config.yaml
num_hidden_layers: 16
hidden_size: 64
num_attention_heads: 2
num_key_value_heads: 1
head_dim: 32
intermediate_size: 192
vocab_size: 30770
hidden_act: "swiglu"
norm: "rmsnorm"
norm_place: "pre"
norm_eps: 1e-05
positions: "rope"
rope_theta: 10000.0
rope_fraction: 1.0
qk_norm: false
attn_scale: 0.177
bias: "none"
tie_word_embeddings: false
parallel_block: false
init: "trunc"
init_std_qkv: 0.0827
init_std_o: 0.0
init_std_up: 0.0827
init_std_down: 0.0
optimizer: "muon_variant"
learning_rate: 0.00685
lr_mult_down: 1.5
beta1: 0.9
lr_head: 0.00981
max_grad_norm: 0.5
warmup_steps: 200
schedule: "wsd"
decay_fraction: 0.503
decay_shape: "cos"
final_lr_fraction: 0.0
batch_tokens: 16384
max_seq_len: 1024
doc_mask: false
train_tokens: 132200000
max_steps: 8069
dataset: "wikipedia_en"
Each number is 128 + 24 x the weight over its row's rms, rounded and kept within 0 to 255. Layers, rows and columns count from 0. The size above them is the row's rms in percent of the matrix's.

# layer 7 MLP down, 64x192, rms 0.172, rows 0-63, columns 64-127
size [100  99  98 100  92 109  96  92 128  96 115 100  93 125  97 107  92 112  93 100 106  90 104 100  92  99  99  97 105  97  85  98  94 103 103  89 103 103 110  91  95 105  90  97  84  92  97  89 100 103 101  97 102 101  95 103 104  92 100 110 108  97 106  99]
[[119 173  99 132 125 141  98 113 110  84 167 135 140 153 161 159  99 153  93  95 140  97 148 157  76 150 141 117 182 124 137  92 134 116  66 137 157 146 151 129 135 118 135 149 144 157 134 141 161 159 129 149 161 168 127 127 108 110 127 125 196 113 148 118]
 [126 117 144 140 189 124 166  77 136 146 170 134 161 112 140 129 175 176  68 140 131 126 107 143 140 117 130 120 141 119 101 116 138 162 116  97 134 138 164 144 180 128 143  96 143 124 116 157 150 149 159 175 108 117 128 155 160 138 128 188  77 151 148 141]
 [109 144 104 127 101 113 143 134 149 125 180 122 138 196 116 112 141 132 167 106 111  69 150 115 151 112 111 134 182 116 100 148 147 170 160 151 116 109 146 116 143 120 118  90 113 113 130 137 166 101 111 101 132 122 126 144 143  86 135 124 163 138 110 140]
 [104 130 121 115  86 144 128 141 101 142 148 141  99 108  84 117 167 129 151 144 122 149 133 146 141 172 123 169 124 121 141 108 142 107  95 156 185 124 123 144 139 118 141 135 192 115 113 119  94 157 136 108 167 173 152 110 122 107 129 151 178 124 120 125]
 [140 175 100  98 104 129 116 182 126 119 168 158 143 117  96 147 133 110 161 134 126 145 107 102 112  99 134 166 104 163 123 157 115  73 149  94  94 129 130 167 116 170 122 145  80 143 127 104 135 120 100 109 137 134 102 121 128 139 128 123  88 103 107 112]
 [ 45 123 144 147 115 157 150 129 167 116 161 141 188  83 137 134 137 137 133 124 125 138 110 156  98 128 106  83  74 149 154 119 135 121 100 134 107 107 112 139  86  90 148 158 101  90 116 150 146 132 107 142 141 155 130 140 154 117 168 110 152 109 136 134]
 [ 83 115 135 115 121 183 123 136 146 132 133 174  78 180 121 145 151 148  78 118 155 134 109 104 160  88 130 153 129 127 130 134 125 121 181 151 142 152 105  87 137 128 109 138 145 150 133 155 107 142 132 155 102  80 135  92  86 134 141 131 103 144 110 176]
 [ 63 109 165  99 121 122 125 141 105 117 116 140 127 155 122 152 140 157 137 116  68 132 129 116 160 169 123 106 151 147 152 166 143 129 106 109 151 112 121 193 121 136 124 120 175 145 107 133  73  99  77 108  84 100 123 106 126 157 155 110  86 117 126 117]
 [147 115 147 114 113 102 170 156 126 126 117 153 153 125 150 108 116 145  49 123  99  96 176 134 121 127  95 125 113 129 121 179 120 122  89 131  84 135 137 114 133 132 117 156  93 163 147 134 151 114  94 110 107 137 119 138 112 170 119 135  65 130 118 143]
 [145 115 118 108 180 122 112 148 151 152 105 153  50 150 122 153 148 109 158 117 169 143 126 100 119 170 115 139 160 149 117 116 147 159 113 101 119 157 150 153 126 141 115 120 150 136 138 116 168  88 126 141 165  39 135 162 175 112 152 101 189 116 120 140]
 [113 136 115 109  94 172 162 134 155 105 151 105 126 122 122 111  95 176 106 151 131 126 113  95 125 129 139 100 112 101 100 134 139 128 144 125 138  99 130 120 192  78 106  85 122 103 149 112 109  90 118 113  72 104 145 121 140 130 148 157  98 172 174 118]
 [100 143 123 101 163 142 130 104 116 119 151 131 159 136 144 138 145 128 147 164 123 121  91 146 115 165 130 119 135 173 147  98 119 120 143 129 110 102 137  73 132  85 144 104 110 143 147 107  87 152 132 169  94 132 151 108 158 101  86  74  91 135 143  97]
 [126 140 135  83 125  90 162 101 109 144 120 132  91 120 143 122 148 109  52  92  88 136 145 126 141 115  85 162 138  82  73 154 122 139 140 118 103 125 117 154 164 157 124 135  84 111 118  89 124 149 158 139 132  90 124 119 136  93 119 119 115 167 114 131]
 [139 138 133 106 129 156 110 145 151 140 130 121  75 107 139 137  70  77  20 152 133  82 149  81  90 132 114  73 134 126 126 128 103 109 173 122 119 108 138 117 115 126 143 149 105 135 173  78 145 143  80 127 132 101 115 129 118 148  99 119 135 105 129 131]
 [149  98 146 171 121 104 165 112 106  89 131 133 169 153 114 112 143 166  87 124 139 127 125 150 160 133 192 135 132 177 128 132  85 136 147 164 153 116 103 102 118 101 146  69  80  99  92 179 151 132 145 119 114 110 119 131 118 116 116 102  97 167 139 115]
 [135 149 134 166 104 108 140 124 138 140 110  68  97 114 137 169 116 155 161 125 108 166 150 121 170 145 145 157 113 144 117 158 146 155 160 133 128 136  93 111 102 141 143 144 130 116  95  62 131 123 130 138 129 159 115 117 137 136 147 127 157 130 133 100]
 [123 122 152 124 171 142 121 133 134 157  89 124  77 130 113 115 118  91 116 124 145 141 104 109 150 115 133 150 146  98 135 117 144 156 155  66 120  67 121 113 162  86 143 172 145 101 128 100 146 177 152 122 118  97 134 171 126 121 143 144 169 149 121 129]
 [154 119 142 121 152 115 128 146 119 134 123 112 107 164 152 156 164 162 158 131  76 146 148 160 158 103 130 123 151  85 130 168 109 115 199 124 157 140  94 126 146 153 145 113 106 102 134 128 111 166 179 121 155 137 159 134 114 126 115 132 121 103  92 147]
 [168 113 135 125 120 109  98 149 179 141 156 112 128 111 188 159 120 131 102 124 117 103 173 168  71 116 152 116 123 159 113 146 126 158 133 140 160 129 155 116 133 153 131 118 134 167 105 107 137  91 126 115 103 163  98 115 134 135 110 175 123 165 108 118]
 [132 135 144 148 128 132 113 172 138  90 145 106  95 148 127 107  98 121 172 156 118 119 127 110 134 143 128 136 125 138 116 130 110 106 123 134 148 104 122 109  62 128 138 157 141 117  98 107 169 113 141  81 134 119 158  98  94 134 151  83 111  93 104  90]
 [150 101  89 129 133 123 138 139 175 137  68 128 114 106 112 126 154  92  72 136 135 157 103 106 136 135 163  93 173 103 131 111 129 149 166 124 120 127 111 158 170 194 118 140 111  99 129 175 116  95 168 117 128 111 140 131 126 146 126 126  99 117 126 116]
 [160 130 185 152 154 134 144 149 112 152 145 141 156 167  94 112 142 144 121 114 115 104 162 126 117 116 153 136 135 137 123 103 109 135 139 120 172 162 106 153 130 127  94 170 130 134 120 169 126 138 118 114 154 116 147 128 155 156  75 131 109 148 111 126]
 [132  95 103 147 144 121  86 153 160 159 147 121 129 114  87 176 157  67 119 141  82 111 105 149 105 119 175  99 161 159 132 123 122 132 170 140 131 135 116 136 105 149 132 174 121  86 160 133 111 157 133 143 111 156 146 160 145 171 138 144  90 112  81 151]
 [180 108 143 117 124 149 137 120 139 123 143 129 127 168 162 133 119 160 143 141  73 158 145 149 109 111  95 131 140 142  90 162  83 127 139 129 151 101 131 148 143 200 118 124 140 162 127 141  75 112 147 141 146 148 100 135 141 114 144 102 146 115 166 123]
 [136 127 140 160 112  92 130 149 127 125 144 117 129 129 105 124 125 127  93 139 159 128 148 150 132 107 121 116 130 137 135 112 145 137 184 148 136 130 117 137 151 121 126 189 126 114 122 180 147 127 148 119 123 130 109 184 150 130  75 158 142 122 143 100]
 [119 152 145 125 111 169 102 120 121  99 144  61 193 121 132  86 111 122 132 151 113 116 107  97 117 155 137 132 130 103 111 117 130 123 127 142 155 145 132 114 150 122 128 108 123 118  67 105  99 129 154 152  95 150 131 121 111 106 126 167 140 130 160 148]
 [164 124  88  94 139  92  75 123  99 134 126 118 152 115 103 129 126 110 161 115 129 143 137 139 109  99 183 154 174 151  72 133 135 137 145 129 100 119 160 123 131 161 159 137 164 132 127 123 157 121 160 155 127 164 129 114  86 167 116 122 117 141 139 115]
 [109 116 114 120 147 114 123  95 117  96 109 135  94 120 156 129 112 146 132 156 114 138 106  95  79 125  88  91 125 120 108 164 146 108 109 124 109 162 119 110 142 139  75 116  91 138 165 134 133  90 136 130  52 125  83 108 134 143 115 131  73 118 116 117]
 [126 169 169 142 111 119 138 115 150 125 123 109 102 127 145  87 152 149 110 116 134 138 140 121 158 139  95 152 109 120 128 127 120 156  93 150 120 161 116 158 155  71 106 134 125 123  83 139 136  97 130 124 101 168 127 111 123 143 102 138  95 120 175 166]
 [134 135 134 119  94 128 125 106 150 103  78 135 107  89  96 154 148 122  69 160 134 131 116 129 132 108 113 140 112 107 152 134 104  94 118 142 142 113 117 154 152  98 100 146 101 119 177 132 119 115 109  97 151 122 127 128 117 137 128 130 122  96  96 142]
 [130 150 155 147 107 104 113 172 100 130 105 119  91 165 130 111 145 106 164 165  75  87 113 134  97 116  88 113  70 134 143 113  96 120 135  92 102 157  96 123 104 140 157 121 159 118 150 152 109  86  90  61 151 145 122 118 145 142 146 159 128 158 124 125]
 [162 100 158 125 107 163 139 154 124 114 147 118 101 103 126 174 171 150  81 118 161  96 105 157 132 132 155 157 105 180 121 143 144 120 138 140 153  74 121 125 122 122 128 125 137 107 163 109 105 144 134 131 154 115 150 124 122 126 132 146 126 136 117 137]
 [148 129 145 125 128  89 101  78 142 142 106 108 131 129 104  98 106 120  70 104 119 129 142  95 142  91 150 138 113 109 110 147 122 162 139 187 131 118  88 114 117 116 124 149 121 136 123  98 163  92 121 104 135 127 121 121  99 122 136 118 147 161 110 191]
 [147 135 140 132  99 138 122 110 135 108 139 123 144 159 136 134 119 110  39 105 118  93 107 143 172 126 145 119 180 138 126 146 165 156 129 118 127 146 135 138 117 139  99 110 148 155  96 123 144 104 142  96 129 115 167 164 143 121 111 121  82 114 134 146]
 [129  96 124 129 133 142 143 117 103 119 113 132 146 150 133 152 148 141  97 155  93 123  78 112 155 162 102 116  79 141 174 105 119 121 126 126 164  94 100 129 146 134 145 140 162 142 147  98 139 143 135 111 153  44 150 116 156 110 139  72  98  94 145 161]
 [122 152 114  92 120 128 150 123 121 140 127 115 191 121  82 157 115 109 164 177 120 101 142  94 155 165 175 115 127 126 158 126 138 120 144 136 145 132 129 118 128 110 147 141 142 152 129 144 144 142 196 152 135 168 149 121 127 136 134 168 101 145  94 110]
 [127 158 136 133 122 121 154 152 142 150 161 131  45 128 140 149 123 121 159 135 132 180 113 132 118 138 134 114 156  85 105 155 136  97 104 116 120 149 115 107  99  64 118 161 104 145 131 109 128 109 118 120 143 131 114 158 131  89 131 150 134  96 141 118]
 [131  97 142 116  92 161 132 137 116 149 133 116 141 112 138 127 126 157 115 151 160 141 112 110 129 117 114 129 117 160 153 117 146 183 165  81 144  74 132 157 133 185 154 126 133 124 124 143 168 147 128 165  94 125 104 105  87 120 138 124 136 117 146 121]
 [142 131  93 138  95 150 108 130 115 151 114  94 148  82 115 112 131  86 141 142 116 105 121 119  96 166 144 127 153 134 122 156 131 112 139 127  72  83 162 147 118 135  89 171 123  93 143 133 146 129 121 128 119 136 110 150 121 156 133 115 117 130 115 136]
 [112 161 132 120 128 113 103 125 116  90  96 108 139 118 111 142 116 126 124 162 144 122 137 147 120 160 162 110 108  80 118 146 139 136  68 104 108 152 101 119 142 101 148 133 144 161 115 101 140 135  66  87 155 125 117 125 115 134 121 161 140 111 110  88]
 [ 58 123 124 150 127 122 161 123 114 154 139 147 143 134 110 129 118 161 136 152 132 160 131 120 111 112 156 141 127 138 122 117 134 139 119 109 153 155 142 104 121 125 103 140  98 104 153 127 101 146 156 123 122 100 138  93  91 127 120  91 129 106 111 115]
 [171 107 123 104 124 108 106 134 153  80  98 135 116 109 113 156 142 102 121 104  97 129  87 156 122 121 125 104  95 108 137  99 120 170  69 100 112 135 105 154 128  91 117 128 118 130 114 129 159 131  96 108 153 117 109  97 140 136 157 159 111 136 142 139]
 [135 127 104 109 126 131 181 139 140 114 139 100 134  89 135 100 140 108  92 105 110 112  98 125 117 128 141  89 117 166 146 111  67  97 122 117 154 156 145 139 122 130 127 143 147 126 121  96 143 109 108 160 147  84  94 160 146 149 158 113 136 111 102 122]
 [127 129 160 138 172 101 172 149 121 130 126 152 135 125 145 133  81 148 117 163 141 104 141 127 152 141 114 100 116 104 133 146 153 110  98 100 137 117 154 131 128 128 161 146 130 116 118 114 160 110 111 113 134 102 121  96 152  86 170 121 102 114  95 101]
 [144 157 122 117 151  94  78  92  93 144 117 120  80  97 123 103 140 131 132 138 139 108 122 113 146 144 118 117 157 109  93 128 157  87 117 135 139 130 140  95  96  90 134 138 118 120 150 112 130 139  88 104 138 124 152 124 123 108 142 120 110 159 132 107]
 [ 68 126 119 153 116 126 147 105 110  94  81 150 112 102 131  90 136 151 114 168 181  89 119 156 112 130 134 139 127  95 149 136  87  94 115 148 114 130 112 146 159 117 151 144 123 168 127 136 110 163 106 116 129 115 122 128 120 171  86 113  87 183 137  94]
 [107  81 151 110 136 127 112  96 117 121 142  83 159  76 149 140 189  89 150 127 118 149 126 167 134 154  98 154 127 133 128 138 124  88 147 144 131 126 110 124 123  89 132 180 140 151 107 103 133 129 131 116 110 148 158  57 125 132  65 119 141  81 104 119]
 [114 127  98 101 103 133 152 145 112 131 158 116 114 132 132 127  96 188 127 105 115 149 137 105 131 123 113 143 147 150 139 120 153  94 143 145 143 158 140 141 141 123 105 142  89  84 115 115 109 136 133  98 130  95 130 107 126 140  88  99  89 100 131 124]
 [147 110 118 142 109 120 105 127 148  95 119 109 123 141 133 137 125 139  79 156 116 140 141 135  99 153 111 117 149 128 163 131 113 144 159 118 121 113 140 131 139 141 166 157 125 160 109  98 150 122  80 122 123 126  73 140 142 154 142 136 139 133 170 113]
 [ 84 142 107 141 116 158 114 124 148 114 151 150 158 121 115 148 138 170 114 125  97  83 132 131 173 119 128 122 154 151  85 114 130 132 119 141 102 137 149 157 153 114 175  99 150 127 141 102 153 116  99 132 104 122 131  99 148 128 125 128 106 147 117 109]
 [129  98 129 111 114 107 126 175 139 114 114 134  96  88  93 176 137 108  81 137 119 150 126 144 104 102 117  75 125 162 104 117 150 146 126 143 120  95 126 117  94 146 136 175 115 130 115 117  99 114  86 116 160 126 138 135 117 123 170 155 130  90 170  73]
 [120 116 143 138 149 140 104 152 131 141 165 117 133  86 103 140 176  98  34 152 144  88 105  82 118 117 121 161 133 127 148 124 117 153 139 175 123  98 156 152 156 151 115 135 129 145  75 138 102 136 135 139 110 153 149 122 154 163  84 150 124  89 134 160]
 [104 168  91  63 149 148 146 140 117 106 119 124  87 113 139 146 124  91  90 127  95 153  75 141 139 120  80 100 166 112 113 125 140  60 122 122 164 154 117 120 116 106 104 102 132 136 134 140  70 154 141 117 170 129 144 160 151 147 145 163  95 138 134 138]
 [148  80 141 102 142 114 171 138 122 130 149 133 131 127 132 106  95 164 115 107  94 107 156  79 117 142 162 165 120 165 135 176 127 122 149 115 142 125 184 151 117 131 104 132 132 123 126 112  91 153 144 133 128 116 122 121 118 132 100 171 120 119 151 108]
 [121 148 134 112  88 127 105 140 133 140 161 118 155  99 169  85 152 104 168 118 124 114 151 116  50 113 100 141 136 168 142 119  74 142 150 171 136 163  98 110 109 130  93  92 105 138 125 119 110 142  97 106 147 113 162 143 134 134 120  92 105 143 132 106]
 [153 147 101  77 114 118 110  93 142 141 161 148 134  98 143 153 124 141  19 129 127 131  94 136 118 114 136 128 145 144 109 131 151 125 139 131 102 114 121 116 112  95 128 123 114 148 132  98 137 110  76 139 142 127 149 134 135 150 103 142 136 151 157 148]
 [162 154 140 114 118  93 149 118 109 148  92 140  68 160 147 117 159  97  60 162 153 187 130  93 137 124 103 135 138 103 127 139 183 125 147 113 135 152 144 170 142 166 107 124 128 110 149 130 133 141  91 122 125 169 123  98 149 147 123 149 140 149 104 119]
 [126 133 161 113  95 109 146 178 141 113 148 117 107 115 163 136 166 144 141 162 162 120 102 162  77 139 138 111 155 122 160 144 101 131  94 123 101 104 118  91 131 124 121 106 119  88  89 133 161 115 114  75 122  82 122 131 135 160  94 154 162 125 149 140]
 [112 105 116 119 125 126 134 126 106 128 148 120 175  66 156 126 136 144 229 167 127 125 114 137 111 146 158 165 136 148 168  99 118  98 107 115 125 116 172 124 152  81 133 168 138 121 132 106 191 117 138 118 154 146 126 142 134 132 132  91 144 147 129 123]
 [121 141 145  64 109 139 161  99  86 161 138  73 167  67 148 144 112 107 189 118 121 154 101 116 119 139 134 113 139  93 130 122 109  81 118 126 128 152 134  79 129 108  98 183 126 127 178 149 113 115 127 120 127 144 166 127 124 169 121 101 123  94 122 167]
 [136 115 142 128 110 127 153 141 172 128 135 129 139 116 131 148 101 163 164 141 137 146 131 185 103 123 127 122 104 116 148 168 118 111  87 131 124 159 129 151 170 103 100  99  79 137 156 162  91 110  98 135 153 109 103 118 159 117 136 145  90 134 152 109]
 [128 156 133  94 147 104 135 101  99 102 177 126 164 183 123 140  85 136 146 134 108 117 146 112 146 141 102 148 131 128 132 136 150 158  66 143 141 160 160 119 127 159 178 114 139 160 107 149 172 137 142 120 170 126 115 132 134 157  90 100 155 117 141 140]
 [133 127 100 134 123 109 155 113 148 144 109  99 196  91  81 136 132 105 144 134 152 123 141  99 151 130 132 121 120 134 133 163 123 101 120 114 129  93 113 117 122 162 138 153 165 113 144 185 118 149 132 119 113 130 151 109  81 131 147 114 102 125 133  98]
 [106 123 162 133 150 135 122 107 124  95  91 142 102  72 161  95 151 149 154 163  70 114 112 157 118 111  89 127 103 119 126 163 160 131 151  79 127  91 126 161 126 120 129 104 135 114 144  98 138 120 147 112 133 135 126 159  94 141 153 159 162 107 160 124]]